config.yaml
num_hidden_layers: 8
hidden_size: 192
num_attention_heads: 3
num_key_value_heads: 3
head_dim: 64
intermediate_size: 768
vocab_size: 4096
hidden_act: "tanh_gelu"
norm: "layernorm"
norm_place: "pre"
norm_eps: 1e-06
positions: "learned"
qk_norm: false
attn_scale: 0.125
bias: "all"
tie_word_embeddings: true
parallel_block: false
init: "normal"
init_std_qkv: 0.0517
init_std_o: 0.0
init_std_up: 0.0517
init_std_down: 0.0
optimizer: "soap_variant"
learning_rate: 0.00362
lr_mult_o: 0.909
beta1: 0.95
beta2: 0.95
lr_head: 0.00627
max_grad_norm: 1.0
warmup_steps: 200
schedule: "wsd"
decay_fraction: 1.0
decay_shape: "linear"
final_lr_fraction: 0.0
batch_tokens: [32768, 65536, 131072]
max_seq_len: 128
doc_mask: true
train_tokens: 257500000
max_steps: 3779
dataset: "wikipedia_en"
Each number is 500 + 50 x the weight over its row's rms, rounded and kept within 0 to 999. Layers, rows and columns count from 0. Numbers have three digits each. The size before them is the row's rms in percent of the matrix's.

# layer 3 attention value, 192x192, rms 0.136, rows 26-59, columns 0-95
102:453463402501513480536564585534568505514473532469415454508514537488527462476403569545491499506507481476516430523554473486480528490478473526466463552401461548552504511510461481463536552505422477556551359491535516566423496403570399459474520513479432531509469583604502429529546541457460553590
102:436498527495460502495439536516543445540545625527501542549503580500518553520436556599487491455431543501503543499545436448420509409481496537453482486473516502430525573433448433573506608568521495405533444500456551543479496498452495536572515535468456434453451567548484462391594481552505474408
101:486430555556501506598540484397525505472427466493558444584440463450503517516489528552548468527472508484466494413491511478467583488539551360583542459566648481430528483580549477433512505585536415472469501560558505524588538546529614621548556521521493489566453531520589436522573461443412455427
102:462520447523467485602461526536536547506425514515501507463523519463512443465489495506466543547498501532512486446515455435512592486497493459481423483557492568444600532381451524454441509526406509428556484501621384536490511478518566433482495487530479430444436476438534601503441521464480518597
103:486493434529562563481454530388517479643600426560584416501518523556481546426485525569524487437464502543498470487470466502508452586503491470432551441472550530409392539511501497478459367458513483536478534518555493489469500517546491569487495442536458453486491512430422552534478525539480526570
103:441522584444460494523558462504594478538498389591547477604504461455504473604529561473433525597488463514514535504513494589480525487477528501492485360579580589501506444423490577493542473417537399407470478443458480455570567506397548438519588464507473567546537474564454459530472516469500442397
101:484456526429458593494507487519541539523551442524439494564555577538538450534537511552549592521451549439522424448491536467564467630479558468468493561632460529473483509548509532463534486484453444442415500529507498452459507615542509518519562479417485458392493612521536424418553569586526455477
102:481463491546533438553550481567495509502508501529534480539490497627474457566416499527488463506611523446552400519527509538488565578559470516457436540596501490504448491464439524482520402520497554478445491560535530483528474549470496525404487505427471436528488513449402451483422617397561510545
099:533491434483537483526514494466471500474482415422432532544513462439456406520485505537483602491442506473525500467467490460536581599546528467532482539459473441496534539451521497580481439504539486439335526490528490466475549522608549578512514496512575491555472557475492608507499566565459446507
102:549472455451545494601569585551476438500439463498503590511441469491445542513517511530531509511386485568518434492499513475533502479496619432517458534508525495540485378460438536429470476532470464529497571540435518534520493497627476552443411539534501477493514429575499585378520498506456515583
098:448502551463461542410573610510433482512503502538516533464466492447467517481578484478547489493533498418476488427454552559465479611501501524486511506553527446533449565513482520545516478475449413486513453506394471519487503535462365574529444505518514522489453421412466509487541478391462585428
101:566483510604579481416448542531621528434626504471550482497427512516490573623512604512540514517482468451588557465487507491451488515557540383502476482516547533381569455499459497532476552517439445503548408532570416454508542497498526477502446468528543509519583530511445461478502460543549478493
104:435476502539563501572569562445571390477482612511441529572464506589532469526525556448475518547438490561477520453487491571483528385510466491551505551558519521566525513463485510457498539525512516506380621454549508458529498520433523577480543531433483441373448386468530494465535488595533562451
101:489599484471521450536537568507391465521507497491587512540493388479483551497518508550463491465539493460548478432552491489459472489517484595567444455514553534419509521484475475504465371503494533489540498493385517568514446547449458602544544447436554577497558466510494466518618520564518475478
100:479387421496602572520524547488474472430504520560469493471446519475510403501390541542527539421498529477530514512535470459496472636525555491495505538574558535472594525508524544491440458445457461555449489495473498583485469566524481502493494437485593559483485509468387469472527547485505509466
102:474478513496577538539543514453539461472423540560436561489501536595570475536462511469492495438573603487508576491496615429533398481519550525506556523434545475546540568542508491442341449502486419523466538515487460533478432478419573455442522461607493595486543435442421419454469514560412537537
094:432479512534568504501575487514555438476514475487489504441572560465521460552519482452510589536432446506429492512539580544511502554494504564551439441529466491516515494489515485539485439511559446570418574524431468451374501457585471455461454427423516417485448545530551420542519479537424519598
100:443595487529476521428529441418473492478492494540563485537434520529476548497561458531549466462419491466497484493553517453391540520576434529526472481456387531479562519482468534587540522495533540399419490473516482530509514449487442440405373504548509499557505444502531465543563466508455532507
103:529428534471456500508442437513489504481586513391434531456571525449502475475527550510518524554439517501520511460377469425476491647443367479517375530487512487485528557522495389442506499405502481533595528559484490557540468533539462519457551428468477562539494519504598492436462525557498605524
092:523496361556514479532531433450542484542441483424526546486519521573536517458554489458470521475587501499527491574589453521442500481472587505531554454503415523520534530424478536516513515497509336469571476477512520507554467495562477561423427450579433498580474413503398490487500487508467519558
101:520524456477468491500495488487512579473562509414446437421482598512446471513552588517561490593539482405489431484468554480496486577465612628405473637518439523492394557531415503517555483525462473538441513459471507541533459526447510508467490537403587480488505530543487527439535445585487484402
094:473457517470456489470535676545479483518610556511500519464515575517441538495598478501487524451503541632465472467579488490539489560488474473536450545532471514492491414516533493528427539583502477492460553592564508397493495548568425570481456443494515483483524568493517458503515457617532496561
099:430555492534492441409528489432472585446528473509433456468471487511459489407583494462435523408527460571516572566559523420553441391474449518432521543514536385610434584391453477576527472521529495501419570538502521380491483500443457441541488498484549427422541473448489401504535508529493461542
101:538570544532600480507452518479407539524488505515533564492424552415525556502503513471547519466477501514495467438520458333478595524521555581524420462553420551519419593544486588614535430613532522444538422516513454438481492492486466599537454504518409497410486519446436542425461493486460476511
100:527403525507454481452529484614459482464402495413605462420464481475540462491581605466506484492469419531516521618453487476475483504477432587526560479552496559528462509472526575537472590550526489515455493497485461524399513511444472558491461496416493598453472528562568599430472462379478537506
100:505465506537535533456428540428521422605562601633566551548472511444485472499503500505488453457618497469529554461525544537506516524496561507537497466483439512368523473484397509504469455422509517536490499552506442476527491462494504584602504452566559424615552571547506400510505448453501464558
103:448523449496418552559451490462568419537522590485511528468510540492523561473554608526520486508513428493431489501454600590505437416445515597500441435501479560446517516489543474453515469474475501519570580469433564431527573450470596566492574503538492525548488528457535510584465494570492503562
098:518382458494540414562492537527466506517531511468520479519503576495509425505478509476559535515471533596547460448520455548468522478505490494508523535576463471502503412398480512516580602533504431556374499469426504521458503458467422458581529465546444380466520469537473584501549469501532419491
102:513497509513440511529501404495425464511395367456463541480515449522562474496460484482433532509441464430492427567569491433433521484469481505494501483529595403613578501433477445472433551558450553464568498526443504625523531527502426443448528482568469421572429494522497574481500550447512573487
098:576446437466471476450506506510421521450539620517575532535572501462320475552516542566456542433613467392427512582433447449486495566520523469571573526533425539542549439486476414517543564514479474480491435462487505470430475526494505450430451364534525571550454445547534526534509504500518504561
095:505519499420532509531452509386474448531469523489582518598431485463535505545485449479522504596502527476590521451439472519436464527392533435435525507461526461562576545467504461532479459488467523454490492642636523418431611475571513461476565580590406449486461445476518520481483461467486488460
093:417541418504532498573541523538502469596459595487520530608535465516547410403477515470436433534530557444528488507546558550485547509552508457474475531467492515516491405561537524544500490571460530420614505461470426451526583464489449449524442562585476485534538553540486519478484480533469443510
105:418463497496447532544538474470472522430552570534544543459495480515497488548513541429490557453456454498491443430505571496508498577477446466588558562348518459510554554538560518459391477523526432451499449485486441487560496516505532518501474543509506527573548458427524418531525545497482531561
104:430541491533510550478453507479510546553500517501553449521459490415510442514567493569570458425571523462529509555459611535557466531507499569506480474450462428442501409494543498409565443461508466504540462417544552482548506511489502534458598450457473529547584446378490516608521530475504480533
# layer 3 attention output (transposed), 192x192, rms 0.109, rows 26-59, columns 0-95
106:474539473425672538499415487483572515471489542517433522553578457497466513550460401566496479462501565459456554501535471523501614505501492490547514486553452513504522461522490473570564536473571481477495518544522509539540437512529556528518574428471422422459466520528489446581546518412459484495
108:510513477531452425456425483501415492452478527550472481393536472568574435615425417529500521509394603480486595526520505532526495542464562464516576510525453587551492539431496509494446501486533552498536529535523531394566439481402461467557492512526482390513448590540492552421441530443508553522
109:522467472527507492463343601463492551499495473482471473507517525514447466465569473474486508513513549506541461503408508474524505512436495445480452523459519534539523428550518472663507468550548549461495522586589487497481480521484465449492513577477559535467463524568507457544503465542525527479
106:531420461447575477407481537544448433514478518526544466649423629494504525458502482546489486422422513489575539376530492527430529553561474389522504510579570467545542409465529505513520476467503428513544581502502506485449429552526529557638507451489534520489512510522530533486421407486574507479
113:520475494513512522600550494430465502503539526490528541536425486560448439550564439377417589480342444562449517499459433528457551550526528600512509503508471463458510500505480489457490350547506408505516498621534562605543526480413491525480521557468479482547444442501506523406477526487480441474
119:464528461549530489580452466501491524481570479530470446458447514517548466549431509566459544481531515477555434443543481549547552528590452384474466504539435513518583493490558515543480501535484508396513460490437489530504452467466453550527611465548486518461373511519407491537559434621495423571
110:510537504511473468574474558441501493529479551474450503474524552516479473488515399460461525480480431413425447619573476455549438525509564499420516476555472523556519548374503472556524535554542479529568560414508504490475571601491476601518586521535548517510512556530516481510462507491400430461
108:545576438497484502517506519472559567573530497542525541579499545386520490430513575388520537411337427541560409544525499538521512461514464405536524514378524418472492526501578475579474573488467450420494441524476468550465453525551511456548546573491474501517554496537423427517467458545450455484
105:493482428568531446500488515499592427488428509533496442513550473513492468409495490511574565511551485495520431524487569464547591485507475602508503436481626506492466529586429504488379543546571512587509596469534476469486518562447571474519529486414512460459422461453488568487503506470503487615
117:537487506565556493435476575517603459498434467550486467511553551501495446590510500457571526547501478514474509457452537534437496506447563574536470457509506582487536406482446471497481571436501521487589557412534557513425537576458517482517484520520505546529425551492493483507467464486490526460
114:549539498543443475467538506519548400518547545500502474580494446491485508563508534534449475622516405509507495442505472563476447486545455482465503502403493571528424476422443418504454596586505488426476499513481559503491525417477485509428547480519449470504610492575485483472493526503488543455
108:519590641417465522503421518427397514516419486532476438490575516536500554478503446463539443504523512532535479449494483460487543492506512393491456550447475528488478474456564578490513339582576535499409476455436464568472505511472515491486557485482529491473564459524519513517465495527533585423
106:447423471585498629520542478490547532509477449423479489534518461512513549488462530523534414480453516543424495458488467499465455580547444468447473524580483512462515437610531518440459470473429496502553516449490485456481532612483544493520527515532518591478603460626470523420419565501504489434
107:528469484593483605488533484580577419501480556509514487531489419431477486480457555544491508539505482482517473481524492552539617545462516460474505490492535515495427542400514443466520443509558520507381528587459449447452588425463491492478562488516428559504482540496420519415580483398529532550
119:408522513533515578477550387539476504442410547488451527517515470495600513499569522522474525526464496492557516466487465492548576551549453403528455458482551503462517559429438463431507507617551432551519502548555470535422590485420496522498555560573464455473492583479532508437446481531484522519
115:410525469486397547491565477515604503517446478452437451566485477522511466586509552450497522575469591505554491525503489504434468416532528494565480423568439532470535596624495496451477490505506419471508549567500584496445573483550450473451550487615551506460477539517500478382507526531487599516
099:407567499536517537552577436522472511489505490541452475573515541543514487446494413577528559450550473553503481514501434478492463474599468514483501496470506475458576447532479438539587594542467509561506531526387470495564521549502486516461579430460561522447469519555591428387555479545497432533
104:532503506563635495499422501512491503551425507546577410463443453476519555483541548479482503510413409412533548561400527537424509497565455567502581494450502405436543509453472504475479472432555460507486494506376490477565494409559505502453529555396585495494404593483542533495508470486534561493
113:483557455473471430526464562516555455594510422473471546541439595511465557412559413452513541471505485519440467475561481529446514482578436532503446455544483487456501495591492515481512522529473472497526482582512488507487616453550387477504475385467367455511463487560508554526484516535519494503
100:480561472481464455506636481469484510503445474481515433457561518435408467493538531478524466472462428518457540517494487514484536539422472504558515474504412489464487511553506578420473562530474512591599544527487514488503509627423569547527442535547503423524417480480467563559588441492588535465
112:517443528378520481566532497517492454423512620482433408506573534499497555507540638456471483528519516489546484583538471439507492496497551536502515525444455463569483608497440418500514582524626566474512523472442540529461515482434508523520510594439456508564491477553531561482481466457478584577
101:620545512443498596558494476533427505452483505631463568493546503481418447475454422515497501557632436545519453483530512495482473568532396529527484515537579577545565502420524559452491603563434505480506437558453548496515536527521548426507492440522540535519499508488544493488459479494434588369
105:534456436454487550558525468451624477444474501489545546491482427448588443542465556491435473472456566537503490430522619498495500555561447428437492494511570493568551593536441473460511645532526437449485527486501463466506456539493474491496561553466473444543501463492440400526480507496502554431
111:535472569511423540508479552480504537523647502484549439530531471451493470467551520537490483511432533444505547448452564494449557445536632503435519509572485476488445520415457585514492591469453488500556478482549519412460613468424570476519473500486471449495539517591504537513436421424472516559
102:434592509510457521531499441565470510477572551456483609593538514476529506436575489503498591473551524480509587492460522446520527522487552497458454415480590608588489467476470452539477443507638558468550560468423482447509501459543483473568429370518468466445479506617546438498603554500533465508
112:544486501498496508504530488440432434457501502468421539547599528497410434494528525452454532577433520570476575580534569531410502485421525464593424493539413443534495497521496452468414611480443453545404415473433463604520576478484527557564524500518520567452457487514489565435532531519497473596
113:537469536503571525535554418548534507572562538428512488464561536424419518593566578557526454489547505533513505465477538479489467440513481369502480487546433473476594488441441515507532425471391496505510489562472535481479450574545522530508535522498523528536443523503422632577474436455515337525
105:578507485440466460539440411513515552495519477508480467511491537431590471453502472498484535563567471517430464528450508448453474520406535578416477484457478570461585452502504462498489514646521527455393571544539520574487565483478566482524560485518591484494440414464516530582475601461485501574
109:514438462521565546505429511508507557466570468562508494499545473513580468479488475500559595531492477558419428481484462496482504547531566534598505481391475502520486437501451389580428573593437459500491616473520486488497476536523473470519456394494524463524492511471497511506522484523556539479
112:537521421503447465508426494509491513512504542492472533509470520508490527479556428530424498377501385492508544587429457501526418397527539440505557502414523510499519514521411566405472590523508573569540506539463478482468477472490502545585515516507519570498501480516415491467561490519482616486
110:479460522539393461494420472426578424558567368426540486501557494525431506319509442505477520484457473512583504469470528509488404442534391545525447517515429567508551537533570520513585526574539561467480533505562529536593465520498557481550473550502508469488509559465573422469458506446494474512
100:592584557404523446475473500490536369487526461519535516516569507470567407516299514511505501484517494460499546479485502543522545449481465500595491458454466485520424565482548497458541490519510430450512537543453447515581510516462565470541397501552458601582487538349496542563504556457554463601
127:539468487462441469410543436589440466529466462509481496487492457538557510478525459540442589462566391589486436559375559589523520534447450476420524385568499479513569443511579467336549476480479469518482470568498422553532524485528493542519483391428542517472458487436516479512474476411457576510
105:453487564568464479502494513480529465663468600479469482572520408529548386552531522531547381400535482510554503463497548437547485391494418415450528464491488566463455503543435514528559423592524526450457488500427540527547474526479518591500483503454528483492490507475386584529507478416449340475